Weights of a small GPT-style language model, trained from scratch on English Wikipedia.
Size: 9 layers, MLP 256 SwiGLU.
Architecture: rotary positions, no biases in attention or MLP, untied embeddings.
Training: a variant of Adam for these matrices, 9638 steps.
Each number is 128 + 24 x the weight over the matrix's rms, rounded and kept within 0 to 255. Layers, rows and columns count from 0.

# layer 5 MLP gate, 256x96, rms 0.139, rows 234-255, columns 0-95
[[ 67 145  83 106 138 126 121 125 107 179 105 120 153 128 154 125 177 148  77  77 148 141 152 132 159 135 158 129 137 132  96 151 148 133  83 135 132 184  84 115  75 139  93 151 144 121 112 110  93 110 133  99 151  96 174 127 149 146  90 105 116 112  89 102 125 116 145 149 149 133  92  85 104 153 166 116 130 130 104 185 114 150 122 124 144 185 116  99 137 131 129 138 137 153 124 108]
 [158  78 149 110  65 141 142 184 155 123 133 165 131 158 112 102 143 131 105  87 174 121 121 136 127 111 150 122 122 138 100 106 119 102 133 143  84 142 109  78  83 180 150 116 161 126 121 130 122 134 144 145 114 124  94 110 122 157 101 133 135 134 130 150 147 126 119  65 140  85 129 111 101 120 151 132 122 128 114 135  91 152 126  95 134 145 118  99 115 130  95 121 142 127  86 136]
 [141 137 123 115 132 137 147 146 138 124  90 164 122 124 123 166 144 100 120 154 169 143 166 115 112  92 120 124 123 104 195 115 105 131 137  81 114 174 102 142 140 149 127 114 133 142 106 101 129  84 141 139 137 132 150 145 105  93 117 105 119  92 112  58 129 146 119 130 146 134 149 133 128 119  92 157 130 145 163 172 153 118  87 150 116 140 136 125 139 136 105  98 165 154  97 104]
 [169 117 146  98 144 158 175 110  95 131 111 133 167 128 123 140  99 126  89 118 103  98 197 125  93 119  85  88 137 111 134 156 141 138 137 121 123 112  98 137  80 133 147 115 166 119 111  91 100 113 138  97 157 148 119 159  95 144 108 125 137 120 146  90 106 122 127 127  96 118 156 136 116 158  90 131  88 120 108 135 127 115 117 136 120 131  87 122 114 123 145 101 148 154 121 110]
 [121 127 123 115  90 120 104 131 123 157 113 103  93 181 130  94 130  97 123 161 188 136 122 164 137  87 113 138 139 152 133 142 172 168 118 120 101 138 127  66  86 158 143 106 176  99  93  94 114 104 115 156 141 111  51 146 175 150 119 143 144 139  82 164 144  94 125 172 126 135 140 116 109 129 138 137  75 178 129  92  82 114 177 135 131 135 140  91  88 123 139 175 117 113 113 101]
 [124 124 101  92 114 119 115  92  97 124 114 135 136 145  78 123 110 155 132 111 118 134 118 116 130 155 142  90 139 131 113  96 164 137 116 135 152 151 105 154 116 166  94 189 111 135 127 148 127 154 131 114 181 152 168 112 108  50 119 167 121 147 118 126 129 121 136  80  96  72 141 121 136 151 126 125 105 133 112 162  81 131 132 105  90 106 109 145 112 156  77 185 129 133 155 108]
 [121 127 148 102 120 168 123 103  86 112 119 122 193 133 122 134 107 144 121  95 156 122 134 134 118 132 147 157  92 145 129 104 118 110 116 115 114 116 117 127 131 188 119 106  97  67 178 126 126 119 131 135 173 142 147 118  89 114 133 154 134 144 100 110 130 116 171 153 122 146 134 157 113 186 151 107 110 104 143 107 136 165 100 141 111 113 144 100 128 115  96  94 123 165  97 146]
 [162  99 125 130 141 150 169 143 125 129 114 139  91 139  86 150 168 113 133 106 133 130 125 114 121  88  69 107 151 132 147 125 174 147 119 124 103  94 113 105 116 162 138 128 153 122 141 117 145 133 126 141 144 138 131 158 118 138  85 157 171 152  90 121 154 135 138 132 102 117 145 161 113 126  77 153 149 132 102 106 107 121 163 176 106 147 121 113  44 151 103 135 167 161  84 133]
 [145 150 139 150 125 149 118 111 149 185 134 148 148 170 165 110 152 112 135 139 118 149 139 148 155 109 161 143 172 134 134 158 151 164 138 168 128  96 113 108 129 139 101 134 130 123 114  89 111 151 134  81 113 156 103 136 134 131 137 171 108 110 107 169 112 143 103 130 161 110 126 103  86 142 148  98  96 162 180 145 136 146 160 140 111 130 129 107 150 143 143 131 145 128 156  93]
 [175 147 107 122  78 138 147 138 152 105 131 161 135 121  89 157 145 131 109 127 156 106 140 126  94 147 129 123 114 126 102 146 128 144 103 155 109 156 131 147 125 203 119 135 116 164 138 122 129 135 171 107 113 108 123 163  88 137 123 121 172  96 131 171 164 135  87  98 114 105 104  84 122 154 130 120 160 140 127 150 125 169 123 110 115 108 149 105 109 140 133 132 132 129 185 164]
 [108 149 138 110  95 129 117 119 128 121 153 174 126 127 122 115 132  88 103  83 114 107 114 126  92 113  95 152  79 131 128 150 117  84 163 131 117 145 159 119 168 148 114 119 158 155 130 178 173 124 145 125 141 163  84 119 104 104 152 160 127 148 169 176 117 113 130  97  82 108 122 125 134  99 135 151 132 129 152 124 170 140 105 117 131 108 127  83 140 158 116 132 149 156  98 127]
 [142 131 112 126 183 150 124 157 155 135 138 132 165 122 126 124 103 109 126 161 130 111 158 146 171 114 121 139 133 146 143 152 129 136 107 119 160 124 143 117 129 109 131 160 102 146 137  94 161 115 110 126 141 140 140  98 114 121 141 149  98 124 120 112 190 167 163 141 147 206 177 122 111 142 120 141 139 138  69 165 147 112 150 123 130 125 147 152 140 119 106 114 115 136 155 127]
 [173 127 133 116 126 116 125 143 105 135 164 127 107 157 130 142 176  99 168 133 151  93 140 102 108 110 105 122 175 104 127 127 143 113 140 143 102 161 108 144 125 134 118 124 156 134 111 123 208 157 122 137 106 129 122 168 130  81 121 131 150 112 119 145 106 145 125 141  99 131 161 127 129 170  84  99 133 142 153 124 118  95 142  82 144 111 158 139 163 148 138 118 157 100 158 117]
 [141 120 120 134 129 129 158 117 133 139 125 116 119  90 119 151 152  78 112 123  94 129 176 169  94 149 120 121 134 126  93 134 140 140 156 122  75 137 145 135 121 164 118 134 158 128 170 149 134 118 117 173 122 101 107 139 131 131  63 155 114 132 110 164 140 137 115  93 134 155 136 108 123 150  71 160 142 141 105 142 140 155  93 111 100  69 146 148 115 109 144  65 119 141 145 107]
 [120 159 127 117 100 111 118  94 106 160 106 113 147 147 108 156 165 118 106  83 205 144 160 115 111 133  84 117 125 163 142 117 126 125 100 105  85 130 129 118 101 141 122 136 173 129 106 113 172 165 135 114 148 122 152 159 107 120 131 113 151 168 138 122 123  93 170 133 146 108 162 159 155 126 172 137 161  91 140 130 120 139 117 146  99 132 139 139 134  92 108 126 134 145 134 158]
 [125 133 129 135 133 154  95 111 107 163 141 136 145 131 132 152 130 129 116 133 125 168 141  89  91 124 144 142  97 112 127 106 119  99 113 146 122 108 119  92 121 139 159 117  87  96 128  97 147 126 167 135 142 121  98 135  86 140 121 115 127 167  73 128  94 160 138 142 113 114 131  99 132 147 148 102 143 117 123 119 147 187 112 120 135 142 132  96 106 105 120 110  90  99 141 140]
 [139 112 137  93 109 115 117 118 116 163 123 118 119 166 111 103 130 117  61 150 134 100 174 115 149 140 132 106 116  95 133 101 153 150 100 145 133 100  93 121 119 103 124 128 128 118 141  88 104 133 117 158 114 113 113 118 129 148 122 125 173 115 133 112 192  87 147 111 106 147 182 118 108 119 134 118 112 133 110 127 108 123 125 102 140 146  86 125  97  95  73 118 133 139 125 144]
 [128 166 109 139 146 141 133  76 100 177 156 142 157 175 143 124 132  90 124 112 161 145 142 131 107 125 124 123 128 130 103 108 131 153 123  83 121 115 127 116 110 158 116 134 126 113 104 116 150 145 102 101 156  79 124 135 120 104 139 117 124 131 132 124 104 136 121  95 150 118 146 130  98 165 128 144 118 156 145 110 196 107 142 102 140 149 111 123  82 155 123  96 135 146 154 111]
 [155 123 153 113 119 136 102 141 129 175 149 125 146 152 136  97  86 143 110 139 143 145 143 108  98 161 140 128  90 131 127 164 139 186 138 137  61  79 103 136 121 117 193 109 137 147 131  79 154 137  87 115 159 143  98 102 146  82 126 126 147 120 116  98  95 118 137 131 121 147 126 120 127 132 135 124 149 136 130  90 108 200 128 160 131 119 147  98 135 130 116 135 129 141 124 116]
 [130 123  96 122 125 129 134 150 117 138 142 135 158 174 108 146 116  62 129  99 143 132 180  76  88 109 135 148 159 127 139  91 100  81 104  79 175 104 132  56 148 154 115 130 125 132 146 148 202 146 120 155 117 128 155 113 145  53  93 110 122  90  83 130 155 156 121  78 107  96 161 155  87 121 149 167 112 162 103 102 107 162 159  92 112 103 139  76 158 161 136 105 153 144 104 145]
 [ 90 160  91 114  84 122 137  81 114 140 122 143 162 126 136 171  91 150 103 113 110 102 144 119 103  56 106 108  88 133 159 101 154 148 121 148 124 123  94 168  96 108 154 147 172  86 180 141 117 104 152 114 133 102 114 164 141 107 107 134 131 135 127 129 164 153 128 114 130 147 144 143 109 161 134 169 131  82 123 130  92 116 115 151 131 163 103  95 107 119  89 123 144 140 105  95]
 [130 111 101 124 135 112 151 140 170 100 148 138 153 133 132 132 150 114 102 110 155 147 124 142 106 146 126 144 160 141 184 126 134  86 142  92 157 145 105  85 172  96 108 168 125 175  83  93 115 139 103  55 114 116 159 180 142 138 104 109 140 142 130 133 132 109 123 160 127  92 143 158 106 109 105 143 147 142 134 114 107 138 125  89 171 109 158 116 140 147 160 105 142 135 102 138]]
# layer 5 MLP up, 256x96, rms 0.132, rows 234-255, columns 0-95
[[134 132 129 141  97 152 135 105 149 124 173 120 136 121 127 131 131 170 130 159 133 138  95 140 114 191 125  92 152 176 108 115 130 159 120 112  70 143 191 122 126 107 163 148 126 144 155  98 136 135 107 121 126 144 107  96 160 141 172 141 112 155 155 146 123 124 155 108 108 128 139 108 136 107 135 143 147 130 146  88 222 127 119  75 146  83 111 117 118 149 147  90 113 145 113 146]
 [141 104 154 167 154 140 107 119 124  82 148 106 108 109 112 156 119 120 103 130 130 107 152 138 107 114 123 160 144  82 158  95 118 124 111 138 115 129 140 170 138  89 138 162  93 150  99 122 113 134 120 156 101 152 133  87 138 117 153 147 142 106 117 126 146  97 146 174 149 109 142 135 134 118 133  95 163 139 191 158 137 139 125 129  92 122 117 125 143 119 154  83 103 127 174 122]
 [157 102 185  82 131 128 126 131 127 107 116 148 143 111 132 131 131 118 123 146 120 109 115  98 129  88 132 154 123 100 125 113 171 158 126 104 147 161 117 143  85 143 122 153 139 136 135 105 128 117 101 130 164 184 144 175 122 114 134 138 166 111  92 117 162 169 173 118 103  94 115 124  85 121 119  94 160 123 182 137 155 178 128 115 126 118 132 146 129 104 133 105 130 142 136 134]
 [122 133 128 108 119 140  88 124 150 163 113 103  90 130 100 110 132 127  97 145 152 118  99 120 125 134 149 138 132 102 125 121 152 154 155 148 100 159 154 124 160 140 108 175  90 122 145 146 184 151 123 153 100 124 157 131 154 107 127 127 129 155  74 115 149 145 134 123 142  95 153 125 141 148 160 134 108 114 161 135 132 153 148 107 151 140 145 119  86 165  87 143 154 140  86 138]
 [158  90 123 140 111 122  94 149 132  94  84 113 133 141 122 145 133 155  94 131 130 142 114 142 117  81 128 163 125 138  83 135 149 145 100  86 156 146 129 155 108 123 143 193 128 104 124 108 132 111 151 157 134  68 131 113 114 212 106  99 169 136 150 173 103 114 101 115 112 138 121 120 128 104 108 121 146 141 145 116 105 168 101 143 103 121 111 118 126 104  76 114 185  82  95 108]
 [133 133 160  99 128 159 129 101 132 140 104 158 111  96 166 106 157 171 109 113 134 124 134 135 161 136  89 110 108 151 122 125 147 190 122 119 107 112 123 131 160 124 186 105 117 128 116 127 128  72 114 128 160 144 115 123 122 160 151 119 115 145 120  96 112 117 111 143 155 153 139 126  90 131 127 134 149 118 169 137 135 159 175 123 142 144 123 112 128 112 135 122 136 157  75 110]
 [143 169 103 138 134 133 113  93 117 103 164 144 156 121 130 169 152 132 161 124  92  81 117 138 103 125 148 159 151 134 114 110 117  93 160 188 178 135  88 112 127 129 142 121 141 116 126 108 131 100 113 105 150 183 113 132 126 109 159  96 145 178 143 125 144 111 139 118 123 168 147 150 145 107 163 145 116 105 153  89 148 102 136 112 118 140 107 129 122 104 160 105  87  86 169 158]
 [ 98 147 103  89 131 119  93  93 144 167 143 134 102  99 138 135  92  90 115 122 119 121 120 135 130 188 145 140 107  63 116 146 142  97 101 106 131 129 113 134 101 140 114 188 137 125 116  91  98 143 120 101 119  82 132 105 139 115 100 113  89 106 150 127 161  92 145 146 102 138 147 148 122 136 122 102 164 153 158 155 148 152 138 145 122 168 150 120 151 115 143  83  78 105 140 148]
 [129 132 107 146  92 164 112 147 134 119 137 143 120  74 116 148  77 113 117 120 147 133 111 149 106 123 117 133 125 160  94  93 146 122 135 120 162 164 193 170 168 131 137 146  96 104 114 107 123 111 128 140 137 125 102 102 119 111 145 108  97 125 112 128 130 142 120 115 112 128 140 142 107 111 119  84 158 137 100 154 136 101  94 133 124  97  99 157 141 129  96 127  93 102 148 112]
 [121 105 139 156 124  92 156 146 137 109 134 116 134 113 124 148 155 174 165 124 132 110  99 153 156 166 112 141 118 125  90 140 117 159 131 114 149 120  99 140 153 135 140 156 150 113 113 125 118 116 128 134  91 105 130 121 150 149 142 144 126 153 125 119 139  66 114 159 118 125 108 147 138  91 107  84 186 143 144 155 154 202 129 121  75 142 164 120 119 106 136 119 132  89 165 106]
 [171 122 116 143 173  93 147  97 125 111 128 151 164 118 120 106  85 156 160 160 157 148 134 153 186 128 147 117 158 174 107 124 144 130 124 144 138 107  74 143 133 151 150 156 114  91 128 142 154 165 174 139 152 123 100 137 155 155 142  98 126  98  96 112 115 169 170 113 156 118 111 112 142 117 117 104 176 120 166 105 137 145  91 141 110 120 142  98 105 150 121 121 129 167 166 127]
 [155 129 156 110 112 120 150 109 128 124 138 108  88 103 151 142  69  83 100  98  82  97 120 124 129 141 157 168 130 130 122 144 141 105 159 103 123 127 122 116 100 119 123 158 109 111 112 157 133 143 164 121  94 151  95 144 146 134 104 116 108 127 149  98 158 138  99 119 103 115 151 166 104 126  97 133 121 114 106 105 140 128 110 140 126 137 138  96 157 156 142 117 112 161  83 111]
 [135 150 101 138 127 122 127 106 129 161 113 144 111 128 164 134  97 125 136 164 113 112 134 138 165 105 128 133  73 128 133 151 103 121 128 116 134  86 117  81 173 125 132 118 146 170 138 141 111 170 104 134 150 111 120  96 149 166 144 153 132 115 157 134 111 150 132 122 117 131 153 147 122  68 114 157 120 116 136 134 159 127  90 156 139 135 135 149  84 126  99 141  75 111 151  99]
 [192 152 112 119 185  98  87 103 154 121 133  88 151 133  89 148  74 126 151 169 129 117 144 118 146 162 122 133  79 120 120 147 144 148  99 113  98 139 126 121 133 113 128 106 114 161 138 103 138 152 165 149 117  72 145 122 120 100 142  97 111 170 124 102 152 118 113 117 121 127 125  95 116 127 147 158 132 138  80  83 127 119 129 112 110 120 110 172 102 113 137 113  73 122 155 157]
 [ 74 126 129 140 151 109  87 162 113 113  73 158 142 146 104 176 133  80 122  76 142 177 167 141 142 132  79 138 133 158 179 134 118  89 112 135 130 185 157 112 106 109 145 116 166 123 130  91 104 172 149 146 139 103 136 163  66 134 149 132 127 133 167 135 110  93 153 119 171 147 138 169 135 136 119 107 163 127 116 134 119 120 129 136 159 106 155 115 137 133 110 103 142 121 141 113]
 [113 136 146 133 104 134 105 136 140 156 111 154 155 113 151 161 160 139 119  87 164 129 107 101 139 110 134 132 112 134 124 111 127 141 163 129 127 116 124 150 115 148 133  74 104 117 102 149 111 143 113 123 114  89 136 107 101 134 138 144 154  87 152 113 141 109 158 113 103 132 129 114 118 112  87 156 108 124  56 142 137 121 102 128 141 109 139  93  69 130 119 203 137 135 165 150]
 [130 137 155 127 112  96 113 172 111 111 144 117 113 137 105  65 145 131 145 173 164 145 162 137 141 157 123  92  96 134 104 106  90 146  92 138 137  91 147 117 118  72 142 138 148 118 126 106 109 144 165 201 111 131  81 131 138 108  91 117 135 146 121 123 156 110 128 115 138 122 146 106  98  77 135 142  90 119 112 123  94 136 152 124  92 145 108 125 114 115 110 146 142 135 102 100]
 [150 103 132  78  97 144  85  97 159 120 105 159 106 132  82  91 151 114 102 127  90 108 133 121 125 109  88 104  95 134 167 145 169 127 157 170 131 137 118 129 117 117 104 140 117 146  70 122  92 110 106 123 131 146 146 123 124 135 121 139 149 105  77 122 135 122 147 141 125 142 133 126 162 137 114  75 129 119 127 137 113 120  89 133 150 156  97 130 125 106 112 111 140 143  75 169]
 [144 138 147 106 113  92 124 127 132 107 115  88  85 122 111 126 107  72 102 127  93 145 127 111 123 148 128  88 174 121 123 130 173 121 139 146 114 127 138 104 140 119 125 144 159 102 104 117 154  88 139 162 104 149 112 118 129 116 131 117 111 100  96 129 127 120 190  97 120 121 146 137 136 161 136 164  79 147 150  98 135 102 142 117 120  81 133 140 118 132 116  88 167 146 135  99]
 [133  79 171 113 170 134 143 108  98 105 142  94 100 153 117 126  73 101 123 156 119  93  65 134 120 124 157 109 128 125 119  81 162 123 140 103  88 168 115 113 111 136 172  80 124 109 108  90  86 121 150 115 115 109 152 128 117 113 140  97 104 134 119 130 110 131 160 137 145 127 114 137 117 139 127 127 143 109 172 125 125 128 127 136 131 165 140  85 131 120 143  85 148 127 159 135]
 [155  99 129 180 116 127  80 137 121 121 113 120  95 167 127  98 128 113 120 114 134 143 139 146  79 132 168 115 151 109 164 127 116 145 129 129  99 147 133 165 132 115 122 121  77 136 131 169 143 133 127 105 124 111 108 135 124 109 121 139 151 114 166  86 113 100 153 132 102 150 169  93  90 113 139 140 104 105 136 116 148 159  96 135 132 152 189 124 164  81 110 105 169  93 144 126]
 [181  87 136 155 115 151 149 126 162 129 104  96 150 117 131 149  68  99 139 110  90 127 131  81 118 132 154 145 127  82 118 121 140 125 102 143 114  93  76  93 113 104 158 164 144 135 149 108 113 125 142 140 192 113 163 129 131 157  87 137 129  79 129  93 124  99 132 151 122 148 124 137 122 148 131 148 104 125  76 145 114 159 107 142 138 109 121 133 166 120 127 114 129 144 150 107]]
# layer 5 MLP down (transposed), 256x96, rms 0.131, rows 234-255, columns 0-95
[[127 149  87 185 143 135 108 138  98 163 148 139 131 104 130 128 110 169 117 103 137 114 113  94 140 144 167  95 112 125  89 122 169 130 134 136  89 133 144 126  79 154 104 128 154 154 121  67 146 118 125 141 151 129 121 117 187 118  99 104 148 104 113 168 157 109 123 118 134 165  87 109 128 131 136 165 179 129 102 107 121 155  72 147 131 133 121 126 108  71  74 129 119 120 128 144]
 [111 127 119 159 143 100  97 102  97 139 119 128 120 161 177 144 143 142 127 116 119 117 146 112 145  93 120 121 136 111 142 176 127 123 137 102 142 102 145 143 104  88 118 121 164 173 104 169 139 127 155 123 115 117 106 127 123 139 115 149 178 108 104  88 136 147 122 166 131 117 117 149 158 149 121 158 152 126  87 125 132 160  77 158 144 102 109 125 135 159 177 105 130 141 141  84]
 [162 152 128 129  91 128 115 120 128 162 137  98 127 127 157 100 122 119 154 104 109 113  84 159 152 106 170 164  84 142 121 150 102 151 131 145 144 143 111 148 137 111 131 121 108 133 155  84 112 151 137 166 151 155 131 138 147 172 139 136  93 135 120 158 133  87 117 133 104 135 123  96  97 138 101 116 111 123 106  68 111 145 113  96 157 182 152  95 122 121 124 125 172 118 130 131]
 [138 137 172 103  98  98 146 127 169 165 116 146 169 157 147 110 142 135  66 110 137  91 151 154 125 123  87 115 133 103  81 184 183 114 119 133 144 116  92 120  98 154 107 168  94  87 123  96 143 188 118 119  96 129 120 143 124 139  97 139 165 111 154  79 119 135 156 137 121 112 129 141 106 133 106 135 146 128 149 137 123 147 133 129 133 116 132 120 115 134 130 106 157 132 123 149]
 [164 113 123 161 118 133 102 109 140  78 128 137 142 106 123 169 126  91 166 114 106 104 133 101 129 180 173 146  99 108 143 130 124 159 136  92 165  91  80 107 136 153 105 151 125  95 171 115 116 149 153  85 101  98 103  96 118 119 146 121 179 204 110 121 128 118 125 145 107 151 128 106 114 119 106 113  99 122  94  83 103  63 136 134 129  96 124  98 113 160 124  91 131 141 117 137]
 [122 131 110 130 119  98 124 109 112 137 133 135 159 109 111 143 128 176 127  92 131 110 143 118 155 151 126 132 147  98 120  99 142 131  85 128 164 113 128 134 119 142  83 146 115 150 131 174 141 141 154 149 173 102 127 106  74 139 155 166 117 138  96  85 110 136 126 122 108 118 107 166 146 145 101 108 163 117 149 186  93 118 163 135 145 119 140 113 115 180 114 148 154 145 166 143]
 [ 89 150  92 101 140 118 138 112 143 139 144  94 110 147 168 139 137 136 105 163  87 146 123  98 124 124  94 104 134 120 141 149 146 118 129 139  94 122 108 117 174 174 117 127 141 119 142  98 114  74 145 109 139 140  83  99 125 103 142  92  94 123 130 134 129 144 126 107 116 159 158  85  87  74 192 162 111 107 141 158 116 105 160 112 114 118 137  82 124 128 172 105 158  89 141 145]
 [141 132 106 149 128 165 102 118 153 172  93 112  95 121 115 163 131 102 117 142 118  99 122 127 111 120 106 139 117 109 159 175 124 182 113 129 111 102  83 106  91 132 131 162 176 126 110 115 121  81 120 126 144 116 137 145 139 148 123 135  47 155  77 137 153 141 149 135 138 113 116 122 101 135 195 150 133 127 158 132 141 142 167 137  89 140 104  78 171 145 116  90 107 134 110  99]
 [ 94 102 113 129 162 120 128 133 146 150 109 116 127 161 163 137 174 130 149 107 109 117 127 105 107 141 100 127 132 142 138 165 133 128 146 113 117  95 135 129 139 130  95 119 127 151 143 151 137 115 108  96 112 124 185 120 118 121 161 131 128 141 158 120 111  69 139 139 140 105 136  90 124 121 120 166 102 125 115 146 117 137 143 134 130 138 121  99  65 154 137 134 184 157 145 128]
 [100 132 119 120 135 113 140 154 130 116 127 126  94  85  76 140 148 151 149 187 152 175 112 130 144 122 143 174 117 114 173 131 108 166 128 113 131 106 114 132 159 127 150 137 123 104 133 124 149 126 130 126 131 120 150 122 113 113 105 141 107  91 119  82 160 115 135 180 123 138 134 161 161 136 115 125 135 133 141  99 129 160 102 143  95 138 169 172 141 126 178 130  91 133 190 152]
 [175  97  97 115 143 133 128 104 107 118 111 132 163 134  74 104 142 145 138 184 131 116 139 138 124  80 153  73 155 124 120 182 162 143 106 151  89 139 120 142 170 136 115 146 142 141 161  95 107 143  95 137 121  87 157 151 126 178 142 140 146 136 102 130 117 181 143 138 128 133 111 130  74 106 115 127 126 142  88 113 122  87 147 132 124 162 149 140 147 143  84 139 102 105 103  94]
 [179 145 101 145 142 107 142 134 149 131 144 137 132 125 159 128 154 143 160 141 121 141 138 141 120 146 134 143 152 118 109 140 141 115 121 137 121 145 117 130 127 155 146 110 119 128 114 153 118 136 110 152  60  89 129 200 134 120 110 121 131 121 116 116 100 122 117 152 114 146  76 152 106 122 152 129  47 110 111 143 107 159 116 127 147 148 104 148 146 116 141 118  93 143 128  94]
 [133 185 143  97 118 131 154 151 132 133 107 184 107  98 103 155  83 119 141 180 149  96 122  72 144 114  96 153 160 116 139 134 138 106 124 105 115 163 131 160 142 140 131 120 129  77 120 120 139 114 134 109 112 108 134 129 109 132 140 191 133 109 130 114 135 150  94 107 113 133 116 114 124 136 137 103 114 120 150 152 135  91 125 121 160 137 170 110  93 154 107 105 123 138 140 111]
 [184  98 168 161 123 141 105 145 125  85 121 148 173 173 141  79 149 167 160 149 113 113 112 144 142 129 136 143  99 141  98 149 109 146 181 139 146 109 114  73 186 112 126 148 138 136 151 108 149 125 132 163 137 173 121 116 135 127 117 133 106 130 127 136 159 123 132 135 180 126 122 119 132 138 130 118 136 152 111 143 124 113 116 155 116 139  87 111  88  94 116 130 153 170  95 122]
 [118 121 174 176 130 118  77 131 127 189 109 129 128 130 143 137 130  94 176  45 149 166  76 103 129 143 136 163 131 115 148 119  67 138 129 120 146 134 144 167 140 129 141 153 142 157 108 126 106 121 135 150 157  89 140 134 128 147 119 108 176  86 130 135 141 127 105 153 177 158 121 127 133 153 125 128 112 128 144 158 105 108 119 172  70 141 139 104 139 140 148 110 172 101 110 120]
 [120 108 164 125 157 146  85  94 171  96 135 146 140 140 166 142 134 134 125 108 148  79 153  80 104 149 127 122 105 160 126 142 104 146 142 158 114 136 107 112 130 145 136 120  77 114  91 145 142 147 118 146 148 131 116 172  84 117 161 126  96 119  86 135  92 126  92 133 128 148 125 150 134 159 119 126 166 138 179 133 108 137 139 149 163 133 133 139 112 152 126 110 124 157 134  76]
 [108 181 139 175 128  92 107 149 113  86 126 122 122 124 153  78 134 125 124 129  95 123 146 142 144 144 162 121 160 136 135 103 106 150 117 123 100 119 140 164 103  66 110  86 137 124 147 140  98 126 175 160 109 111  90 100 117 135 111 161 169 143 144 149 107 167 126 137 139 108 126 194 140  88 147 108 108 128 115 122 134 137 129 124 104 133 174 138 178 145 121 208 133 121 134 161]
 [126 117  78 107 130 127 144 103 159 165 151 138  92 131  50 131 149 103  91 151 128 119 180 140 118 121 121 129 128 153  93 136 129 167 156 119 121 117 130  87  94 156  95 121  93 157 104 101 111 132 130  85 112  94 131 143  84 104 133 107 156 116 124 124 143 106 170 123 139 106 143  90 145 155 159 131 131 164 148 147 117  86 142 117 131 144  98 138 111 177 132 147 150 149 107 148]
 [139 138 136 157 111 127 114 127 132 211 118 103 121 188 141 112 129 158 140 123 150 165 105 154 147 147 110 104  88 148 108 152 139 146 157 142 129  92 151 139 138 153 164 127 109 200 129 142 128 122 130 138 159 113 134 115 139 179  89 105 108 114 129 117 125 121 153 124 111  94 159 100 150 111 124 143 102 148 110 130 137 161  92 126 140 125 125 124 109  82  95 148 160 129 142 141]
 [152 173 139 155 155 129  97 123 119 195  84  91 107 171 153 136 138 135 113 135 109 145 163  89 117 139 154 118 147 135 114 147 130 142 161 147 120 143 157 157 125 156 129 118  97 156 122 155  67 142 142 146 137 145 130 116 147 125 129 143 112 101 115 109 170  89 145 125 141  81  96 123 130 139 127 157 154 139 139 129 168  98 188 155  94 162 151 118 126 104 105 165 135 143 139 128]
 [ 97 119 148 138 121 174  89 142 117 176 131 151 150 128  91 143  83 101 129 137 143 104 122 164 118 117  86 134 146 156 161 106 119 143 104 109 146  97 115 135 140  64 141 137 135  88  99 135 130 100 111 135 137 144 159 125 133 140  84 124 182 145 154 166  91 124 166 115 117 150 158 147 108 128 149 167  95 107 149 131 157 144  94 146 133 126 113 107 150  95 101 135 141 128 133 151]
 [130 145 115  87 160 123 135 152 120 158 124  93 107 138 133 125 111 122 127 166 137 161  84  92 172 100 179 123 172 152 109 134 182 166 152 107 142 137 133 114 114 129 134 120 131  95 106 118 127 160 150 143 107 118 134 116 139 112 126 130  75 128 100 140 118 116 164 145  96 117  90 144 117 176 101 141 135 145 162  92 157  94 121 122  83 116 123 121 113 138 139 128 102 119 169 162]]